config = dict(
    n_head=4,
    activation='geglu',
    norm_place='pre',
    init_std_qkv=0.0251,
    init_std_o=0.0,
    init_std_up=0.0251,
    init_std_down=0.0,
    decay_fraction=0.68,
    final_lr_fraction=0.0,
    seq_len=384,
    doc_mask=True,
)
Each number is 128 + 24 x the weight over the matrix's rms, rounded and kept within 0 to 255. Layers, rows and columns count from 0.

# layer 5 MLP up, 1536x512, rms 0.0404, rows 145-179, columns 0-63
[[169  97 149 122 123 157 105 105 110 129 125 140 104 122 123 125 117 121  93 161 138 154 133 134 127 135 172 153 160 128 159 133 127 100 142 151 108 105  85 131 133 117 141 136 113 150 112  88 121 135 124  93 110 142 143 121 169  83  90 130  80 123  96 139]
 [134 111 150 142 144 172 117 159 103 146 159 138 129  67 139 118 120  93 106 131  99 129 121 140 125 150 113 139 174 138 122 127 193 111 139 136  95 152 130 125 134 123 120 120 169 108 116 112 169  96 142 141 136 155 136 112  96 134 147 105  99 143 116 123]
 [135 103 178 137 121 147 106 154 141 129 105 127 101  80 133 129 112  83 141 123  86 148 143 166 112 150 143  90 140 113 111 189 152 102 168 147  97 116 126  79 150 117  91 147 134 169 141 133  61 147 154 110  93 133 143 107 156 146 119 129 140 169 130 103]
 [139 157 141 150 153  83 149 111  93 171 131 116 142 137 107 125 119 114 117 128  88 145 147 103 152 141 140 141 163 166 120 137 150 109 103 139 150 145 136 147 124 161 131 152 150 137  80 151 127 115 159 141 172 116  88 167 112  91 128 124 115 135 115 128]
 [169 132 130 149 107 149 125 124 131 141 117 168 111 111 120 122 102  91 141 129 116 171 127 107 130 140 140  81 104 132 148 103 183 151 140 147 103 122 175 105  93 120 110 132 119 140 134 122 119 125 126 126 122 155 163 146 128 108 119 119 111 149  97 132]
 [155 109 148 123 132 107 163 139 123 111 120 145 114 112 188  91 126 103 153 133 155 138 137 115 147 121 127 132 120  89 144 133  95 114 144 141 102 119 156 138 141 125 128  75 123  81 117 108 182 129 127 122 132 107 145 128 133 114 127 151  89 134 109 149]
 [126 131 117 127 138 159 104 131 143 117 157  72 115 124 121 126 126 122  97 153 136 107 127 114 160 134 113  72 122 101 101 110 146 123 121 122 149 105 134 111 157 104 129  93 106  89 123 130 127  73 128 139  96 171 131 139 153 115 119 146 131 142 119 133]
 [142 109 130 120 174 160 115 114 121 110 115 155 176 146 102 132 161 122  91 122 144  88 115 155 127 113 108 113 119 184 141 146 102 101 125 119 143 143 123 115 111 122 141 112 138 118  98 142 104 150 133 167 110 135 141 111 152 123  84 104 184 119 129  98]
 [109  99 167 103 102 149  93 148 131 128 154 116 177 109 143 113 127 153 151  93 170 111 129 114 146 140 145 129 161  78 136  87 137 165 121 150 122 150 125 112 133 129 102 131 114 172 152 108 178 151 144 105 128 127 120 144 130  87 140 153  99  68 102 133]
 [128 110  88 114  89  95 170 160  95 126 133 128  86 143 146 140  78 117 134 158 119 119 128  98 146  79 142 139 165 126 135 118 126 130 121  82 100 154 134  90 106 117 136 154 144 115 136 148 127 137 130 124 140 157 163 125 153 125  98 133 135 130 118 133]
 [122 133 144 121  76 123 109 175 137 121  99 149 111 114 143 134 151 138 104  91 138 114 140 158 122 125 128 109  93 113 154 139 151 156 118 120 152 148  87 126  97 110 109 125  93 144  95 123  88 145 127 106 118 118 121 105  80 132  94 134 155 134 135 136]
 [177 152 131 150  98 125 120  95 139 111 148 146 121 120 110 128 125 129 113 129  95 117 150 105 116 139 138  76 126 137  95 185  94 165  89 144 109 119 101 125 166 130 126 158 143 135 114 109 154 152 119 123 139 139 141  89  50  91  60 118 122 116 116 151]
 [113 155 130 136  88 103 164 109 103 122 156 127 108 150  92 190 129 131  94 142 134 135 121  95 116 162 110 114 168 143  87 145 105 151 101 106 131 136 150 107 112  98 133 127 128 101 128 137 121 100 121 133 130 174 123 125 127 138 132 167 110 100 114  62]
 [ 92 132 113 106  83 108 157 107 136 129 116 136 155 176  67  76 154  75 152 137 111 114 103 177 176 111 107 130 131 145  98 124 154 119 140 134 130 107 145 118 169 136 174 106 179  67 166 140  91  99 140 146 128  97 125 102 102 163 136 109 131 155 155  93]
 [151 128 118 124  71 157 115 123  64 118 119 126 109 112 121 121 127 121 113 146 135  59 133 126 152 132 114 155 131 149 123 124 118 104  94 130 151 125 140 101 122 125 120 125 106 100 129 142 124  85 103 145 152 130 116 122 121 168 174 100 130 114 149 100]
 [101 120 125 114 121  99 125 154 119 126 124 114 133 125  96 100 159  94 106  78 142 150 139 132 144 153 109 125 134 144 121 155 159  91 141 124 100 170 141 114 168 189 128 118  98  98 132 118 130 137 170 148 139 126 162 167 128 150  94 136 142  90 129 101]
 [137 154 113 116 152 141 124 101 136 120 112  89 109  88 139 143  83 104 129 185  93  95 127 100 144  82 150 127 100 132 143 127  88 121 120 159 146  78 106 153 166 142 138 127 155 112 102 169  99 153 141 126 145 147 141 113 136 130 138 134 111 150  95 118]
 [ 96 109 145 128 136  74  99 141 116 100 136  97 102 132 120 114 111 118 152 122 115 129 105 137 128 108  96 129 104 132 177 140 100 121 103 122 117 156  79  99 155  89 101 132 119 168 113 123 145 128 120 135 102 133 167 157 110  77 103 143 115 167 186 100]
 [128 121 146 157 119 104 134  69 134 134 107 146 120 127 138 113 151 121 147 122 112 170 137 139 131 159 165 115 149 102 124 128 135 152 110 134 110 130  99 174 103 138 119 187 127 129 125 111 119  84 126 134 100 138 138 141 133 149 136 149 111 131 129 107]
 [128 130  46 118 144 127 181 128 148 109 146 131 131 155  90 118 127 135 122 140 154 132  95 117 152  88 133 169 122  76 145 131 102  84 122 121 113 157 115 160  97 121 148 153 104 109 117 137 140 141 130 172 110 115 139 144  67 164 142 146 119 122 110 103]
 [136 139 133 164 128 163 135 135 154 118 125 172 100 184 169 102 125 127 150 113 142  82 156 118 103 145 145 108 152 126 167 135 140 178 142  95 151 144 153 128 116 135  92 130 178 129 160  98 115 123  88 109 127 107 156 129 101 132 140 118 136  94 159 148]
 [166 122 113 120  94 135 137 160 118 109 153 162 133 127 103 136 118 143 142 140 142 131 120 113 147 128 152 124 116 115 142 157  82 143 127 108 127 163 123 151 141 152 113 127 135 128 116 106 121 131  93 132 159 119 123 128 141 100  71 158 131 114 148 144]
 [ 98 141 131 161 128 116 155 126 154 129 124 160 118 133 118  82  96  95 100 109 109 174 130 130 114 100 129 119 122 175 146 109 136 143  94 119 161 139  94 110 123 125 134 157 102 121 145 151 130 134 123 120 132 125 136 112 109 104 109 106  95 134 106 126]
 [102 137 175 141 127 112 136  98 125 157  89 121 123 115 156 120 188 165 144 121 123 115 115 121 144 142 172 114 141 141 124 115 151 135 108 173 121 146 128 130 155 155 109 109 146 147 139  75 175 157 122 101 128 138 103 111 146 125 161  90 115 131 129 106]
 [154 148 138 136  85 106 175  68 138 142 109 109  58 127 134  97  87 138 140 143 108 141 150 129 137 101 182 145 129 116 124  94 131 153 182 158 131 112 129  97 139 117 124  76 122  70 132 127 146 152 146 155 111 115 116 166  93 103 116 102 130 142 107 121]
 [ 97 155  91 124 101  95 112 143 157 100 141 147 126 161 157 110 114 151 122 155  86 134 132 122 124 141 144 131 151 127 123 124  99 118 116 156 132 146  96 151 141 113 121 140 140 110 110 108 121 105 120 126 127 119 128 115  97 133 119 145  80 167 140 121]
 [ 91 106 148 131 124 131 133 115 135 144 113 184 136 140 107 130 128 158 199 110 143 128 110 136 135 157 125 135 142 160 145 171  89 119 130 127  98 105 100  89 113 155 105 131 121 160 135 145  91  64 126 116 137 133 112  94 108 119 136 132 129 161 139 125]
 [142 142  96  92 101 145 144 120 115 139 106  99 126 143 134 101 108 111 163 139 136 159 151 131 101 125 157 127 104 147 158  85 158 114 141 111 175 168 154 162 141 101 148  88 107 139 163 124 164 119 153 142 151 137 148 134 101 128 156 135 117 122 122  92]
 [127 163 121 121 115 154 146  86 171 156 140 179  89 123 130 140 166 158 115 103 107 127 120 129 133 153  99 131 156 149 158  88 160 117  98 108 135  70 191 199 122 164  76 138 139 125 106 152 131 138 122  87 149 163 125 122 155 120 137 128 111 135  70 115]
 [136 101 130 128 112 101 134 135  97 111 138 128 141  84 121 111  94 168 103 168 129 115 129 106 163 157 105 133 110 127 142  99 134 153 111 117 144 171 108  94 115 164 157  98 132 149 156 133 127  96  99 195 169 140  85 155  90  99 136 141 109  86 142 149]
 [ 91  61 102 116  81 133 133 166 160  98 116 164  97 111 102 149  82 176  82 145 126 123 139  96 102 140 154 124  82 144 125 121 108  81 116 115 148 142 134 117 125 112 119 183 138  94 123  99 138 123 142 110 130 107 117 163  89  84 126 148 100 148 150 100]
 [137  74 103 153 117 115 140 120 109  83 121  97 119 122 142  75 144 143  98  71 170 120 155 123 126 122 138 113 189 129 138 111 120 140 130 170 168  98 158 131 156 148 126 157 131  77 143 112 111 106 153 129  92 135 134 143 112 106 207 121 124 120 175 111]
 [ 98 101 164 109 110 186 127 166 125 115 135 169  87 158 154 169 124 160  91 116 116 138 152 120 164 106 131 135 148 111 135 125 136 112 130 122 135 187 159 147 118 110 114 117 118 120 161  98  76  88 107 161 137 133 127 105 152 125 132 133 148 134 109 140]
 [154  98 105 124 100 169 106 143 141 120 135 146 166 150 139 140 138 152 131 111 134 153 145 116 116 159 193  62 127 124 117 124 104 138  78 172  95  93  88 139 139 145 125 164  90 106 110 134 164 153 145 101 121 118 143 177  97 149 107 132  81 150 156 129]
 [109  94 101 143 116 139 127 135 121 110  90 152  92 122 132 131 173 136 109 155 132 146 109 107 125 139 110  88 103 150 134 140 157 121 124 171 112 140 134 104 134 131 140 147 111  60 103 113 130 128 117 125 119 124 126 111 100 104 136 147 149 146 136 111]]
# layer 5 MLP down (transposed), 1536x512, rms 0.037, rows 145-179, columns 0-63
[[127 136 132 127 127 119 138 150  87 141 130 139 148 146 114 124 130 127 137 152 110 134 114 120 139 118 108 100 120 140 118 109 137 142 104 156 147 149 113 152 125 162 148 131 110 119 137 133 150 108 167 141 133 109 104 121 119 142 137 164 135 113 151  96]
 [134 146 106 143  98 124 123 117 136  89 131 102 113 118 109 177 132 135 141 156 138 193 139 114 154 122 157  70 116 129 157 130 116 141  82 135 164 125 116 104 122 131 147 122 130 147 145 115 139 169 153 110 122 175 106 145 139 138 100 111 172 130 105 123]
 [121  83 122 119 133 137 123 140 117 128 120 115 109 139 174 139  81 118 150 128 136 126  96 100 142 167 105 150 104 130 118  92 134 184 123  87  92 115 107 165  87 139 164 167 165 103 146 181 144 112 122 157 117 132 131  91 148 142 118 123  87 127 123 105]
 [151 131 100 121 116 221  99 144 153  82 136 140 101  68 164 139 184 169 161 116 153 124  79 171 151 121 125 118  94 113 161  89 125 151 117 143 112 135 162 157 125 101 127 114 114 131 146  94 109 135 101  91 144 117 148  85 180 138 132 134 134 121 166 164]
 [127 107 113 149 168 121 153 189 106 136 134  85  89 156 147 146 158 113 134 172 151 158 156 113 103 139 126 131  83 127  94 131  77 127 101  99 157 110  84 129  99 145 127  98 146 128  66 151 120 106 124 167 145  94 153 157 129 181 149 115 167 149 139 132]
 [121 149 114 120 136 157  90 125 126 111 169 134 130 159  97 126 137 164  79 122  91  95 150 138  97 144 165 127 172 136 117 150 154 129 126 110 131 151  96 106 114 144 110 150 103 151 128 169 118 124 117 156 136 187 165 159 106 154 116 123 142 141  96 141]
 [108 169 115 125  98 127 118 114 148 124 149 129 140 124 124 146 128 127 117 132 122 138 220 156 115 117 129 187 144 138 117 146 120 153 121 148 123 147 106 113 138 144 101 119 112 137 161  84 133 150 127 110 128 102 126 131  96 161  90 128 162  96  98 142]
 [135 133 125 125 111  80 139 146 120 111 156 114 127 130 172 104 140 128 143 140 107 110 133 106 123 139 153 145 145 119 112 166 161 130 141 156  70 128 122 147 145 131  94 124 116 123 105 171 109 138 142 122  90 111 127 138  94 132 145 113 124 127 134 125]
 [150 135 130 118 126 127 140 154  72 107 143 130 151 166 122 154 124 158  86 118 112 110  92 101 119 105 161 119 153 115 151 117  97  94 133 138  66 153 137 118 112 135 151 119  94 146 122 124 161 141 121 155 167 131 131 118 107 129 160 171 138 140 172 133]
 [101 131 163 132 153 147 123 102 153 158 136 159 145  93 127 116 160 129 110 116 108 136  86 137 128 162 113 129 109 162 176 108 125 128 131 138 131 147  92 144 157 154 130 120 114 116 124 137 118 148 146 132 133 149  96  66  86  94 132 131 100 112 136  78]
 [116 139  95  79 108 144 164  84 138 148 143 121  99 128 155 140 146 145 166 128  89 145 165 138 132 135 112 115 127 129 172 170 149 111 140 100 143 149 137 143 155 151 154 134 168 110 143 110 115 131 104 149 151 169 143 155 111 122 124 163 165 128 161 103]
 [ 96 164 154 114 129 109 117 150 109 117 151 102 104 101 149 165 152 153 129 143  84 134  73 127  98  90 135 155 122 174  85 109 190 100 140 111 147  98 121  86 157 122 119 101 125 146 158  89 131 151 117 122 158 187 114 126 148 109 166 169 106 115 142 123]
 [149 118 125 118 138 127 102 146 122 146 132 116 158 164  91  74 169 124 137 132  76 186  88 132 153 117 109 180  89 114 123 132 100 119 189 148 150 163 148 140 106 134 176 122 174 103 127 129 113 141 122 132 144 118 152 142 128  95 105 148 175 111 161 121]
 [115 134 175  76 117 149 131 106 173 128 116 113 105 123 150 137 188  80 153  88 171 106 121 131 151 181 117 116  95 161 173 106  64 141 109 114 131 120  91 114 135  97 149 194 102 121 130 127 120 168  85 146 111 137 130  91 131 142 134 150 134  78 146 145]
 [107 142 137 123 154 119 152  80 139 141 129 157 110 155 114 112 140 129 178  91 134 162  90 151 114 159 174  87 132 133 121 130 131 127  98 122 173 106 133 123  79 110 152 111  95 147 158 115 131 136 130 147 100 142 138 115 126 151 115 174 128  99 190  80]
 [143 105 134  95 119 163 110 114 143  94 158 155 169 110 189 131 126 184 106 172  96  78 125 142 107 112  82 149 112 143 113  97 127 136 111 147  81 133 100 165 150 134 130 163 127 138 141 105 127 146  98 120 113 122 107  87 151 110 128 153 179 161 162 147]
 [138  80 121 148 118 124  86 121 151 125 138 114 169 137 132 122  89 117 179 138 145 124 197 119  94 113 135 154 124 114 151 147 101 111 123 109 135 128 101 110 153  95 166 145 159 102 129  87 110  81 121 138 127 142 103 188 164 122 138  91 143 121 147 108]
 [126 125 116  96 118 126 142 117 158 139 114 141 136 119  93 151 135 115  85 102 141 121 116 106 145 157 149 136 146  96  87 137 157 131  90 123 179  97 139 152 116 151 135 122 163 138 173 166 105 126 134 121 135 110 135 110 170 124 130 143 125 127 121 127]
 [130  96  92  89 106 116 103 165 160 118 139  79 125  81 152 124 136 103 126 117 127 126  75 121 126 113 177 143 109 183 141 112  99 133 127 137  93 118 141 148 101 159 154 132 112 149 123 103 101 178  62 131 116 132  84 177 152 115 138 124 102 121 131 116]
 [172 146 130 139 152 115 108  96 119 107 120 164 139 163 105 124  65 160 122 160 145 141 224 155  88 151 133 136 144 136 129 100 122 111 123 138 110 120 198  94 151 129 111 116 122 131 159 139 146 127 139 157 137 157 159 137 143 142  90 177 156 113 114 112]
 [126 172 126 137  97 134 133 107 133  86 125 133 162 120 139 172 111 101 103 113 100 127 175 136 116 145  84 160  99 121 134 135 143 147 126 142 115 149 140 129 131 109 108 133 132 136 138 130  81 118 154 152 130 120 139 182 155 143  96 123 135 112  89 124]
 [134 136 163 153 155 150 141  52 133 134 115  87 132 128 187  97 130 110 141 125 135 162 158 110 119 138 146 125 133 136 115 147 156 133 107 116 135 125 135 120 136 113 120 148 124 128 128 157 137 135 126 108  83 147 142 147 104 171 184  60 155 144 104 101]
 [ 62 129 113 133 127 147 120 137 123 128 143 126 147  83 124 130 118 107 118 165 118 127 155 128 129  86 144 110 141 107 139 166 172 127 144 171 139 170  78 152 170 118 116 140 162 137 132 111 186 104 142 126 150 110 111 161 140 136  75 158 120  91 136 121]
 [105  69  99 138 130 122  87 149 143 153 163 163 112 127  92 132 141 144 106 140 155 137  84 117 141 118  66 118  99 109  95 178 102  68 114  95 137 160 170 122 125 123 120 152 113 141 117 146  99  85 113 117 143  83 101 123 128 174 107 145 155 151 144 168]
 [153 153 103 145 141 142 112 146 116 165 155 116 123 105  99 129 146 116 122 127 158 107  72 107 104 105 149 145 178  73 174 171 124 130 143 122 124 127 106 118  82 152 111 152 148 160 187 126 133  93  91 118 141 150 111 125 136 127 130 146 124 117 146  96]
 [137 129 133 127 138 132 135 112 131 147 110 149 125 108  99 140 143  98 146 109 156 111  83 136  98  96 114 124 123 116 145 120 145 140 129 147 101 130 128 123  96 120 116 145 122 138 156 166 148 119 126 104 106 137 122 157 138 129 144 141 137 113 122 162]
 [138 143 105 135 162 151 184 160 138 138 122 144 113 139 153 134 156 106 106  91 125 140  51 117 138 153 125 114  96 131 143 145 128 148 112 113 135 136 165 140 166 122 136 116 160 133 125  90  90 131  59 124  92 128 112 131 127  69 110 120 135  81 124 102]
 [105  75 139 153 116 114 140 109 153 110 146 145 105 130 119 126 170 130 120 163 178 112 132 113 128 141 125 119 138 117 105 124 118 161 103 142 117 166 119  95 152 118 132 161 149  90  98 136 127  95  96 147 126  81 123 159 157 137 142 124 132 135 162 130]
 [128 144 152 114 105  95 116 172  88 159 145 128 149 167 114 104 137 128 136 108 119 122  61 105 163 166 121 108  75 117 141 129 155 145 149 103  74 191 136 141 156 158 130 109 143 142 111 102 106 130 125  73 114 112 126 144 122 127 126 133 121 123  93  98]
 [141 119 111 104 123 137 143  77  97 180 118 133 124 153 160 124 165 159 150  98 128 109 124 107 103 140  88 157  88 131 114 129 183 110 119 158 109  80 148 109 175 111 128 127 147 101  88  98 159 107 147  82  98 139 152 113  94 124 134  87 155 202 111  90]
 [164 112 188 123 133 129 116 124  89 149 146 129 109 156 123 157 102 104 102 103 165 156 140 120 102  78 121  89  90  94 120 150  73 135 102 137 106  94 120 108 165  88 119 128 112 130 117 136 132 155 161 118 113  96 133 118 114 132 149 129 163 145 150 197]
 [149 129 175 129  84 151 170 136 153 169 166 120 134 138 110 132 106 137 165 182 115  96 143 140 134 159 153 128  97 128  97 182 148 117 118  89 127 178 115 172 111 139 113 154 144 104  81 134  91 167 149 205 129 105 107 148 114 111 107 151 111  89  77 130]
 [122  99 127 106 148 109 145 102 138 139 146 101 167 119 120 156 133 150 173 125 137 104 160  86 165 133 123 151 149  99 150  96 123 156 117 126 115  81 108 124 139 108 157 149 139 144 121 173 156 143 118 118 116 146 153 111 112 117  79 146 134 186 120 134]
 [170 116 132 156 139  56 119 136 119 102 116 143 131 128 174 128 111 129 133 138  71  84  98  89 131 130 111 102 103 146 150 125 167 137 131 115 153 116 151 113 136 104 174 177 126 161 152 136 115 135  78 142 118 116 141 147 123  70 120 185 148 128 128 120]
 [128 123 140 165 127 157 133 111 166 107 128 127 112 157 119 160 118 112 129 122 114 130 145 107 189 110 150 199 166  75 116 131 113 158  64 124 139 118 175 127 104 110  92 129  96 141  97 179  91 105 147  98 138 138 125 144 141 144 129 114 126 145 133 152]]
# layer 5 MLP gate, 1536x512, rms 0.0394, rows 146-180, columns 0-63
[[152 122 131 106 134 125 146  75 123 105 134 148 120 116 153 109 129 174 139 172 159 142 147 135 104 125 182 111 121 106 157 138 116 117  90 166 134 119 127 127 125 104 133 139 144 131 142 148 178 181 126 145 106 151 121  78 147 169 115 105 124 122 152 137]
 [142 148 140 143 158 150 143 149 132 149 139 123 169 125 132 139 135  91 106  98 125 112 162 162  92 133 167 189 136 124 136  95  83  94 129 136 130 169 110 104 123 134 126 107 168 150 128 118  79 112 138 120 126 135  75 174 121  94 128 102 146  61  86 137]
 [125  98 174 108 139 121 168 135 122 155 125 150 111 138 149 122 145  91 106 121  84 129 116 165 136 136 113 133 132 130 139 118 111 158 100  72 123 145 113 137 130 137 128 122 124 138 117 142 146 139 112 116 129 137 136 136 105 152  93 151 111  92 131 140]
 [190 104 165 114 158 136 117 130 127 125  99 145 142 119 148 169  87 105 164  92 143 128 175 140 176 131 118 120 119 132 134  86 118  95 127 142 149 116 145 147 163 133 131 130 186 105 190 116 138 146 123 147 127 175 143 135 149 128 138 110 100 120 138 144]
 [134 144 161 111 148 143 165 145 110 137 157 137 110 157 168 167 124 126 146 146 129  93 122 119 170 118  98 115 146 144 118  92 172 117 128  88 124 120 125 162 165 137 133 138 103 146  86 184  89  98 144 128 129 120 127  99 133 125 132 106 167 142 123  94]
 [123 113 154 123 103 115 121 121 112 125 143 116 140 117 126 129 126 109 165  83 109 168 149 103 121 151 124 174 160  61 131 126 166 111 150 125 100 147 121 115 128 180 109 105 143 141 191  93 142 138 130 130 126  83 136 123 134  86  96  72 154 109 133 145]
 [172 148 158 157 194 115 146 111 150  93 130  97 165 125 154 133 110 101 149 133 108 125 170 119 151 143 149 106 123 117 119 133 147 137 131 132 119 108 116 163 146 135 109 138 161  89 126 132  76 116 151 101 126 127 114 143 116 132 142 111 145 129 148  92]
 [186 161 167 139 136 121 134 119 126 104 163 108 159 137 141 131  98 164 141 123 134  88 128 136 152  78 168 119  92 127  99  98 126 151 119 180 138 114 148 131 146 124 134 107 143 142 195 138 137 145 120 127 147 161 147 173  84 153 134 146 143 107 126 126]
 [124 104 143 171 135 150 136 130 140 158 146 150 108  94 113 130 147 135 109 129 168 151 142 127  81 115 115 106 122 121 174 163 122 151 133 130 121 100  71 144 113 158 113 166 143 130 118 144 139 160 136 119 122 126 124 105 163  91 118 131 162 112 106 138]
 [150 131 128 149 124 131  83 121 122 139  84  78 114 114 144 153 137 147 108 172 106 117 135 108 106 126 141 125 117 183 114 141 193 118 105 136 144 142 149 120 117 125 113 124 112 107 137 116 117 126 125 138 130 121 102 160  99 123 119 135 132 124 156 151]
 [121 133 142 145 127 118 114 114 112  97 162 132 133 114 127 104  67  99 129 176 107 159 153 112 115 118 118 128 141  94 145 148 121  75 132 118 127 128 145 139 161 136 112 116 144 123 111 155 123 147 154 122 121 118 107  93  90 150 173  97 157 123 132 150]
 [155 111 118 146 104 134  80 154 111 134 149 146  67 154 129 126  95 109 109 160 118 125 134 110 146  82 142 140 115 131 194 127 145 134 142 115 108 113  66 163 106 172 137 145 147 101 146 164 141 140  90 172 131 101 145  92 101 132  89  84 123 116 150 118]
 [160 171 144 123 159 118  98 100 137 139  98 138 153  88 136 131 123 133 123 146 117 119 155 100 102 141 157 133  96 162 124 125 106 104 107 110 199 142 101 130 103 102 133 144 131 133  69 120 152 198  73 137 120 100 112 111 100  88 115 175 125 106 112 177]
 [118 112  79  93 103  98 172 125 148 135 102 101 132 128 143 154 119 135 129 102 129 126 157 138 121 126 144 169 118  97 132 113  89 139 147  59 154 143  93 133 164 144 131 119 152 132 161 103 119  97 122 160  88  85 144 138 101 125 146 111 133 169  96 145]
 [144 220  87 162 108 149 136 123 169 111  81 100 159 148 114 124 116 130 151  92 162 115 149 133 105 128 170 131 158  93 181 139 149  63 109 126 168 108  87 154 124  95 100 155 111 145 146 128 172 181 128 115 110 111 126 141 125 135 116 112 141 144  70 117]
 [132 129 132 112 149 120 127 150 140 125 143 137 107 139 123 168  97 129 146 123 159 110 139 114 138 147 153 170 120 175 137 146 116 112  72 130 125 136 128 115  86 116 153 121 118 161 156 108 110 166 142 147 119 128 120 170 109 113 123 121 150 174 123 152]
 [123 111  85 138 126 122 130 145 195 116 113 161 128 141 163 113 132 137 109 112 133 128 156 151 153 155 142 139  96 118 102  85 124  94 163 101 103 152 132  96 129 122 142 107 163 118  99 122  61 147 136 136 155 118 103 128 100 116 101 113  97 140  85 148]
 [146 156 120 112 163 142 161 119 116 164  80 133 139 110 111 114 138 123 111 108 146 158 144 160 103  87 153 188 109 131 131 130 133 103 149  86 140 145 118 114 101 133  62 144 138  82 187 143 113 128 153 178 124 135  76 141 153 106 182 126 100 132 145 158]
 [107 123 139 128  87 112 118 146 128 135 102 120 193 144 189 178 109 141 119 170 137 109 177 118 144 123 114 153 102 123 123  87 141 126 152 150 159 113 150 138 111 154 161 114 198  86 174  94 155 124 116 154 146  99 141 120 116 113 104 104 132 129 127 144]
 [158 161 186  74 119 142 155  79 131 172 165 139 118 107 104 137 128  81 118 155 132 143 136 104 143 170 109  90 121 102 129 109 121 110 130 121 165  77 130 147 126 100  77 119 145 126 145 120 147 138 134 150 153  74 139 110 148 173 129 133 113 153 104 150]
 [174 130 144 116 126 148 171 131 180 171 145 113 156 149 147 135  90 147 140 166 107 115 131 128 165 117 191 116 122 144  83 143 130 158 140 117 140 173 147 111 145 147 100 123 167 156 139  70 151 146  70 108 130  74 110 133 155 132 143  88 151 119 111 106]
 [163 146 130 147  92 135 126 143 112 160 154 147 130 101 116 132 112 131 119 161 133  99 153 139 108 130 145  85 144 135 154 139 121 120 109 117 145 141 137 152 147 131 140  97 158 126 120 131 130 117 115 118 161 174 142 101 118 131 111  92 156  64  86 123]
 [142 161 123 127 125 111  83 120 117 138 107 145 132 148  85 142 120 133 124 106 111 173 130 163 109 163 142 122 148 101 128 120 110  95  84 110 158  91 138 186 135 109 123 181 129 122  91 115 148 134 192 112  77 102 163 122 146 142 149 109  90 154 119 149]
 [ 98 153 137 121 119 140 160  72 163 209 103 117  69 127 164 148 159 152  89 132 155 160 167 171 128 128 114 137 139 111  83 114  96 135 167 129 125 109 109 146 119 148 176 156 156 140 113 163 162 120 205 142 164 133 100 148 139 107 111 106 104 107 133 168]
 [129 114 164 145 129 142 148 136  86 101 109 163  79 113 127 120 155 141 130 106 131 152 112 155 163 141 168 101 147  98 160 123 154 113 125 152  72 142 123 117 101 119 102 144 104 140 110 114  83 111 130 146 133 173 133 136 109 148 154 134 125 122 122 146]
 [150 126 167 119 119 124 134 100 129 154 147 115 143 107 127  73 157 119 149 136 142 134 150 134 133  93  85 166 159 130 151 138 112 123 125 142 108 142 166  90 159 140 101 147 205 108 132 146  97 140 158 129 132 106 173 134 142 138  88 122 104 131 171 150]
 [133 107 128 144  91 146 146 126 122 162 128 129 163 131  96 149 171 157 147 155 142 109 154 134 107 145 114 167  96 157 148 116 147 156 131 133 122 161 133 111 138 139  76 115 110 117 148 110 144 140 155 139 144 107 122 177 196 172 135 161 100 154  84 151]
 [128 156 109 121 126 122 107 104 129 154 146 197 106 131 140 146 123 144 115 126 135 112 140  97 105 102 172 125 157 158 146 114 123 135 110 104 149  74 145 152 128 165 124 126 140 109 108 100 137 131 104 151 122 146 137 121 138 155 101 101 146 147  99 122]
 [188 138 162 130 176 118 139  97 173 129 142 118 155  92 105 139  75 122 126 135 160  87 154 131 146 104 116 114 141 112 203 166 115 127 139 122 101 135 116  88  92 101  76 124 141 155 133 135 109 132 137 145 113 173 116 165 151 144 121 133 145  66 129 143]
 [143 142 159 153 148 127  99  88  96 204 129 164 130 161 111 140 117 137 141 153 150 123 149 104 138  90 126 112 150 146 147 147 146 157 134 129 125 104 153 131 121 129  94 134 174 109 109 138 123 115 111 129  96  89  90 163 136 109 115 114 132 126  86 143]
 [132 139 116 111 134  93 132 136  99 126 189 104 127 154 106 126  75  71  87 133 163 128 164 153  87 118  96 150  74 140  89 149 123 149 135 111  86 149 108 191  86  84 119 120 120 182 132 137 105 133 104 135 135  92 112 154 102  94 149 101 110 100 106 202]
 [154 125  72 131 134 112 120 155 114 159 114 141 127 110 151 175 143 180 133 143 132 154 119 123 132 108 101 139 104 137 139 115 154 147 122  78 135  80  89 112 150 128 167 127 119 126 140 162 139 128 137 124 132 125 155  89 142 124 127 106 126 128 144 148]
 [133 135 157  60 148 153 124 107 111 151 177 142 132 118 160 153 123 127 119 132 126 108 161 170 135 146 116 115 134  75 149 130 117 138 145 138 134 121 115 127 105  80 127 104 141 110 140 126 125 119 141 145 156  82 149 160 167 179 105 150 131 104 145 143]
 [121 130  91 124 129 163 145  69 168 166 144 165 127 119 141 140 173 108 191 143 183 159 146 175 156 101 109  99 125 121 146 115  82 128 108 113 155 122  87 130 137 149 127 118 155 117 116 126 153 122 106 111 114 141 123  98 103 164 114 128 164 164 127  82]
 [146  92 129 157 138  90  79 101 129 175 174 125 111 112 145 163 118 136 157 195 149 130 157 107 112 106 144 156 138 160 138 124 120 125 128 170 132 126 144 131 123 128 144 151 135 153 137 103 158 172 113 162 142 121 114 139 186  87 120 128 103 103 100 147]]